From a checkpoint of a small transformer trained on Wikipedia: width 96, tied embeddings.
Each number is 128 + 24 x the weight over its row's rms, rounded and kept within 0 to 255. Layers, rows and columns count from 0. Numbers have three digits each. The size before them is the row's rms in percent of the matrix's.

# up: layer 13 MLP up, 768x96, rms 0.105, rows 763-767, columns 48-95
# down: layer 13 MLP down (transposed), 768x96, rms 0.0887, rows 763-767, columns 48-95
up763 098:107115127097125090117144110095143117170168129117084110145134119106140132102172129124119101131202137172121116157158151120114062096162114087144114
down763 094:112109148167149156121126084112150158114102141141095153151093117149141168131103130112092150203159128148110108143124157111146164134150139179131133
up764 103:121108143125148095085130145141115168136131162145098137091099137113148156150172151097121139148161116108151087100120130139166145130127099130154124
down764 108:164136139122135107095109173106143138077134108169130148154142171153130152151142137132090115146103146099115149116117150096135160103136105145094129
up765 105:118100118107129136145137089135120150116110104105110125149111136074137151135093145146107090143115152130112118159119178149165083131152173123145168
down765 099:158132104140183111147102086170152125125112128142103125150115124134129104162131149093083089123138128111143202111160147098109114149124144138100126
up766 102:080151134145145131138104108136157124148139128135110114109153122086158099129134152131140105116123107148112086103135170086165098117159125111165107
down766 110:121107149150101106134139104151129111124143131121115154126117099169122113163073129075126143104113109145142133154096101075142144115149134104109141
up767 107:129129113112145121148142152097144121135111129140106147105107137066095140125080163131092097119132136148124130090159169069134100140146145111135111
down767 092:148114152133067129158112156158156136089119115097133086119153161126123136101098168143119139096170137118130141119142112147158164118091140116093144